Weights of a small GPT-style language model, trained from scratch on English Wikipedia.
Size: 16 layers, width 576, 9 heads of 64, MLP 1728 quick GELU, vocabulary 50257, 82.2M parameters.
Training: a variant of Adam for these matrices, 8215 steps.
Each number is 500 + 50 x the weight over the matrix's rms, rounded and kept within 0 to 999. Layers, rows and columns count from 0. Numbers have three digits each.

# layer 8 attention key, 576x576, rms 0.0204, rows 392-459, columns 288-383
511458416559515525436584539549515490411511566488479488492499549552541483439509435499537471386502496487475486473536504536506510407381569469472607572535499478512568520580483478462468438452533574511540591542530456554472578467461503540456546506463506560499531521509479500480515426459495533326
471469584456453526590494432478446461514408388583516573538532494447490369500507485500410478528455492484492507472500553500527493526607496531551494502522504480557535480447493529598425560508510480483472457486523481453466457538489488406507438440493567557570560538501592481424466550536542482595
476491386492452550494463501409510415468555500388527502464416446453452491416481508548518564531509383490479452506568509479570598498627528405451378527506469474483457498436577534406392465435485444459451452572489483450487517488505443480524436509504415422515521466652588520485529491514475417619
471532514565440521485439520522551484463594569458493448518514530510503527404566538535550520412422517530486575451448551480454533523580487469421482427431440504560535451530443551497465478519515460599471484473453442423562537422479483493547513556441571435451537429538426507443523469446504484489
528517514498472452478562470552461513492399462520535479513471482516625441513454482550475483516568494460517406529561411538462415485402528518482515492568510539487539500536521489526515474543499518464511514546491471525442603459458455508457532419542434578550448540515460486490478514587499532484
540470487573533512475514430510608402439566552432473417563462564483553563461604566485564469404520518578500658541477547529546621412499510470439498524502510484499479417484389534541456546389589577687435558574496493527443421555487436517469526531636525512474492517584624514586493506506525510485
495435487437538560547485499483554496432538578562530433494548563586422525424492542474497476554525504522449532478475652442531540466578529498460538548447473454492434517483542464426538501445527620598505570481591576510549393543575516495500491648426551414492579519455535590505534502528537510544
440484476470499455485535551549436521457469510481455521458491474493526466483502466469412548468601598497518505571439497513477379476431511447409500433606474589585515482599481475423535444520520505401457423469465446488481475503491541583490491507364529458511504465423431535463489513471413566507
463416416514502541474491463542494501490532520461532513442524504529479512513524466542519480430508466543488575482509479507548502528599574524521511499362490538438502568480471520554484507527476543609470496552493491530490518510463540467492499548456516410475525475469465544444506507475413515552
487508376467472538510549505600511491479498482476593466521511519507513452453527535607408497439525444469584518493466542518379410471468417436441503471461476561561532461435541488477467443412527495551493483444527441483547511455511422446475435551452495523437504541479462553344463422446598582511
485443499527512472517452455429512563449510471378522519552507438462498463537583539421433468468526635520519436555578489468430505510511449522576551439596453587469500367533386493588481537513534483464549378448495429517491520481489488464369489473582504624492484494487644331504445502419473494444
532574546540537407560499473516492450523420472410511395542498538409586475493481484480471476416522516479542541457531530544470553477468546577423532470513450505540590540443462526563417478417495513599514509459474472448449536545396533454532490532602500567525476501477454408471503495499477508443
579501457538518470477514549659532530461455577509453521498432524502488496460474491385484536541495443481511477442463489559488502466387574492523523464539448462463554500529565557503527602456397573497532504480316497450461505554569521468515491475563502530504502547521560441516520488574393518483
495482514496540575469559517528512502549465470442531477470468467554545414493395483485476692428522514501444589511555512534504517540463408477476390518507540602586475396569437473515495432475456511465526463507494483492534555516443515535429472473421565451415474355436429524513582530506496553500
394486520592584495622487484450517500494400522472459497556411513475449508588438476462465495457475475502601512511427493567487492505610571536548539431547454573529635562476434567508422553530401553530482530470440500461528446579463536580590461493584505471545405515537620437525477457493415487592
446480543558489494498498474526504486546488608393476451526568424512469469471446537423442492513493605618434422488594572457490523561502474402494494432536493466460450445581466496503402583437593479608508497429528513474504433561486442533419451453544600375384599456599573460519599619439422540461
456388403598538484460584442524588547482612602526505504560604554528496405460421575343404409542533522589503433495527571501452423490568546511524523533439481428484480459528454442438461532514561582513514523530518510470551454537463440537443511505452506402411486517530434611621542655563502433450
512500510489519580467522408554492484461516507454525387598396504494459504492639602581526571440606405547515512494432534557531444442530487508481577578496438500592475415387413433522549489401561526482528565500545540458493462548404485452563508501578502498529472618489519511552449490549504573575
402615387427603533470559468428513572592491434465456425496389363556459579593526582552536509431618428429704535533402438568457484406526535524422491483556482453523514556426391502524490553477511553464411370457569572580491495519470625492531541505549444490580482545490553471493396544429570574596
514461379484594569560494447489536527490543566529514552586498501551400472476394535515473459527539371493453393519556520458483476544494555458578515491496540438463474493445514519493538506514456540456540549436519475465488405483640507406499425490539497483515423429381531506565423573567539624560
561525602501476474542372559523450502498499469491491480420416564476452488565390520446449436574476480496461362509518484411544452474523544522629569435563371541488522585534528524551521561555376530514557515462473567468461528573620549595607486453535517501537563424417581339583476600577389543453
466499367541428468422537476549581581466497499592541548450595472482591487490551469480555451561497475428439516512438528567439487533451557485508461532484558368460517483505558452506564457522550471505461477548494553533553488445489502489460579512424446500518463530507402540508565498517625546514
499489420512574427480528526473564535634531504600531550418504519539579488506539461425536462487443509472480569400466546574449483501465600506484481474504577427455491552576527455499507471484440455493457490563518466577546431492490525551514541496494521463550493457483464541547599505451533566491
483451497505523597555465502457499516427506487493505451534460410464385429481478541522455421515489545515446403508574502422521458429504406431403469539468520523494472506442409525400486513549575496547542557477576471507473395529508489557547430431512534457473519508537486526536577535467536467460
524496447514490419486535561451408522519446572484555553466511474550533501531463488447583476556501488400529419451349458459527492479483569549543492484531510483526551510436563561537435466432621492533485530433477469452489556468468502518386531309454529475492542471469513472439567541497453523509
493472562435446496482487522518473565567568467547507495540566476494480490465503493512472511519491485525510491506487484482480438437503513556479614457503455439453528490477477413509512463497451516523456421473527498470428458548516478550532506545474550535576544541507471517440495565446532525512
454389617516527594571400483458555491507525463444437483528559444464437543393482500480417498541420555596475442518530557484516482526581437492417421456426419506484490533391513436501587539506496388518494539401471518445516431462497492525530487516514483498455478568552513439495537425440550487498
518523595485465533550390492505447516482510465480475474593531487504442551484527481491385540549462468575439511514525501517472473481537479571501497500463513492411513549481515483533515542489495415451469443469574498485498476441436517530540516500500452575489527514501436487390469487473570506500
464486622431483552503417501473546455431594495467439427580502523501492565415538462535520456551443534546384502542466547474519446531543435523486467470435435533480491528458458417485541554550464494524522476518553470463538438495563521592534453587405549422495544563534503523557448498481480485540
438538563434536573556458499456376545594371444533511582570581474475465525399421507470338556603497531510478471490575409476528493549463504457457491441525460462468517601459544477522511526548514412414549451498481521487519480396563512480514504453587560639494475535481471441438465597450563489446
545486476497434465448515443542440515437461528426547559488518485430555430474466564493547530504491534522571511548492524528598491488535569542483464556480574532482502548545551527543418480523516537469411440618501422507485546480478528425420456414589442545493567561532586512496521552564525514576
485518481509428488488540429588452539506356397473551615492561487513563428534449525490439468547545485373556505517494490561456502463435549484481525503605490580533509494594569496573457441488487501485449505522443492511445521491472457399465563404528508558433415531533557521446441558470549516438
465514532480561493518433480458481526486610559488507441565501554527463540481546498496528533447530503581481507510560486434471452538469432450547524443518450496473444473438488510478579525468463456532525503468507524547555438511561538593476462530487501504541514428418498534529465495483542444532
505501477513457511476548491529495461568501441526570561509475449463558431523512501529477501529551462395538423516526440512485459533438513496474488522541525504526581503539553514556460440513535495482470450587449426558517607502526441547466543448525464565474487500511515482498511494521519570469
535475534552478525494547479530503433442487503483531488517442523463471543464502533401520428479463486526492533462461525525494639475547444442512521545481485515594484496505423460549503475475554492588488590469482514386493508499475539353386480498528484575540486522548606403485507511507535466464
549498553531550447568452496429466486474585537463483497486488560571473556402449538438505479535414586484474494471467545471541575502537543451499489442501529475517383540499531519472502549532512510468473516472530566415599396482531542459491427525536499495484573399554532479634589469508441461565
429502495441526505444501477510562527590482508572490453435510478500502492542528484541564497472556536478501506501492467512498442504427495443467498386459491504552574505567495503408646479473496544514492455398513563564497475512550520498569486493375508485530444520460403500508533493507492569553
489469549450512566440477548470563509516486524496501479463506534539490533438509512469519485488486500540500577546528522475537561453462478491430440476433531439508434532542540552502497475510475415476477443487495519549599512488525510532487512544452477471444525469500513529481519523495511503490
577490482488387491487450432483469493421456434498516495527434450465526484540542505486565470562551482455547496508497445578525511522522470415522506567637461474472508473452550522481545462545573547418514542564585493478443510481462512547444566378588468603542467613593577449592507492544579493429
526505531468463528482494555458538520488576511501509488450520561533454489483506440553494473557461430521437523476510562423569487528533476473502451480388478451552475539499552496451513527509501553478531546470542601536552418488545490526525415535410535424490508436466481507496496524458500411553
516463449466488537411559580514586461454606601542518506516428521578501553391508519494513519459416394538407520469428552479533496425536532534415439562480525488449434496435553448408444465515449564513463559524457495506605534505495506568506446619466510427531579561509479672500549483562518530512
469485555487586513563459444453452566477625534440538502549444463553359595512631506516550523475515494525540595512477499490457508489559439563498502512504500489534486417416496462569474530509506493614539540445549528552529353456566571459451430592565540485602492570499607489490436512441492475597
513441476583527460516481423434476577477502457450608397599445483454594447606556505365480413452594490453536433595390510572461469499400574549515613447469429571499591519415420494514552544490532533555519517405429536511424579525472468416504444508549528615611474599380453473581402496555423626518
435432459523538441473505510490494532444505546450499445493492548551534536514507535530567533444563461570478545504449586523558584498509505591447516485521493522508458563415520478520493483482499545575518550470480495583558482501531581507453517655488493480519494474475523476457480508494456571533
486497541496482648470470469507473436432437504419489435554445453446460467489515548529446469500556531559486435555567485479566518500471420453421474544485522532584539447461412471449496502475583522496479504560457489490498510507487437461468520492508445462482525508508570480553501485484572461469
472552473433527616460473513440579395508555576483519421517525495545488528486433513691530509494463471595497543490555505391566481461370462425437476504486537438483461433490489434487428485478523477477465425434483528486559487460501444546508552507444489476362461380521485582428497576487580424538
531473601472428551527513478557488392479490540442418485492510531486512473410481527501440485525446481564420500486474487502654563452470469458433450455493479524537545534529444474520529577442479503451560521508487534371539553537493464503522480501512495431519550490538472488540475433541462454457
586455502491458554434402446535463482366545404456553514423513570521509415502548415619469479461360475600424617493520515505569610419596519565512466471466406512515599541412462484450528489545455564616618597536504547520450514507465504609512573527592481552452584515499520496489466462488540404425
551487502487398657381538392536525478499517520478527517541497524562518487396534491567482486559578447551420503490473495534490580519560501514530431471429528473570486413548531488570522446490500420393472502514466490478513563526548448506489488583537458554461512559482474583507435517625532633449
463509577607490414490436511534435476396373583501459494601568588478536546523450565324509482526468445481378505544523487464560572471437549486527485503503549513440488494571676438607448476540548464512622530482412475484506579522491476485471452419477498539449630513514508529472486478453512485353
574459587514457476501528511520474480495488579568515607428635549532518466464464500418461496612441535487431474483535560531550383603553563497517475530457560448408473535514515563520581543451456494472476580572524484446507542475512509442419484461463460429463416483523448485486495544658421471466
577430436483532429476488427550484567512455515628508558394557501450475439555413562508501502475523520486680548527499419520437386571547443454695659495575403512442531525527487552367534498468480541528589432538461526500413526542552472647530439432439541513462560492532462442413488584555381524534
461532558516448456495481516493482463475425432440474478492519505430491570569500505544492575393466564445631563466499476541440534476531475486501491493509491567535526569599492521417396548476375503580425474484391512495477478528489456440551499591567513619589503444601535409414480455483470556478
421513462632652353456579582491572572540474493612471462544487500455669483537462518344578445512489381388422557473421531604546563398294503500517475557490531478481480505507629349532438417588446475400589551519457538577520514544466473565562536456520548470566514510424490567541509443542454514506
466475515480451494381485437524531542471514508477552561449581445558542496553503535485529524487513502499481471569552476518506491547431471498569467522497521464508364414532600435510494407556585426474488459565486443512496568426534434590435478507361467558438547550465400590559567500508645596420
493515537536440532501587521477467532540506526523536482430458480558505454441494451528450448594426455494461535509509568532571389545519458487428333613416634412557443500461515514538492385582588510451449480618567436497529527492510516587434597417384524391441396458566422589532547475397533384534
463618514489567586505463470477483502482474501491514544585442504533532493440486568558462558497474528470480462390590515441432526486531451496449497490481474539430485623478596498464438474552491505476522495530531496477545490536509552584487482523504487478501500434559488502534562490439538563460
509448563546478467512524494506538485560488446476535548429485490505554517488442402406499487516484474550597490532508498431549522456455601498479557500472496537520540482587495466505519443480528412537454430434497538497507525448504501363437490560428463535496467532525532443467588502510550486521
482509617600500488533454523491475474515433501461506546423531441506508556590505442490517529568496484450539536571485442456477406515503531512542554503478491477491529444478511483418459479539491541494494439528518469510477529477543491502490512457446500472525510556512487477383518558477602521543
505552456506439545515530436513538507462576547502410492462499553504493465454509543483420480461473528509470455437492562513547563552592328483549511513547460525511432509420529480514481576430499526451542563531491571476497513479550508435513554519601499552478449464554498464600486464483473500506
494443468556528497437541483499435490447398392521519436573547472445553548476556424484604478573566393549475535525484406448475511482610516527499490455523522497523527487465472493619471519463468555448542486510494560527472474554446504549503563506557505519472476502515547559507517535541433391494
461509421534512542431512455505391537589464479504489501413512532456517596612545466509600463543507467523523512462451434493553461470487488410498420558536412442514519506431455495526554505472519493522433552556456457529513473515466496537483477445490491468475504554574482545502581470499455500584
497519507523493551493572454461571457557468545547558495505508525472482485465470524641510474563473495535469482454521524434480452501524419507422433449446425560612495455423626529486482414490526511417540544547566451473508486500481539514461606476551397459476469507583550468541648487397470490440
481515458481500531534488459513479521483426424440502441535552562473587497501551425514553440528570463517560529542505446503497488473595469472510507567441507515452620582561439437558571521469469494535430456448433544529528433511509490452523573512487580483428482549509477517419487486498425464532
547477517450426605483512517556551375473586585588516473499502516478475449357532545542472502445550520436432545464480514499479533460405475529499517518506506506581484417558507496484426511508523574505600539509535482467537557567533535558538574432548518508457472426521506470539545535425607534352
498495535464475456483461477523437534500421431459495550506543499533503549539471503492534517534445574473529435489537519462527449474573511513475523503497529487441515598527491493514553533474503485520427448482444561470501512493561450514486418535445499502426495565453474454531457465527474522555
480512493570491493501498543457535529472461495444475492600546497500558565529535462478566477586436553494506473497471498419429456380482522557460476486453582579452517544552414399559528537538485507535480440433463547546495481565505459522564396599486607482518457534535487510490504478508470535531
554437540475480414456512429505390467528463292476507494525556509511552564559498462495508425511507562556571559521451391561501537454429608469533472506542504537504554609532544531609519500440493508524453441461468541557483442558487574492418516449518473553495487574482503508541537525603448505601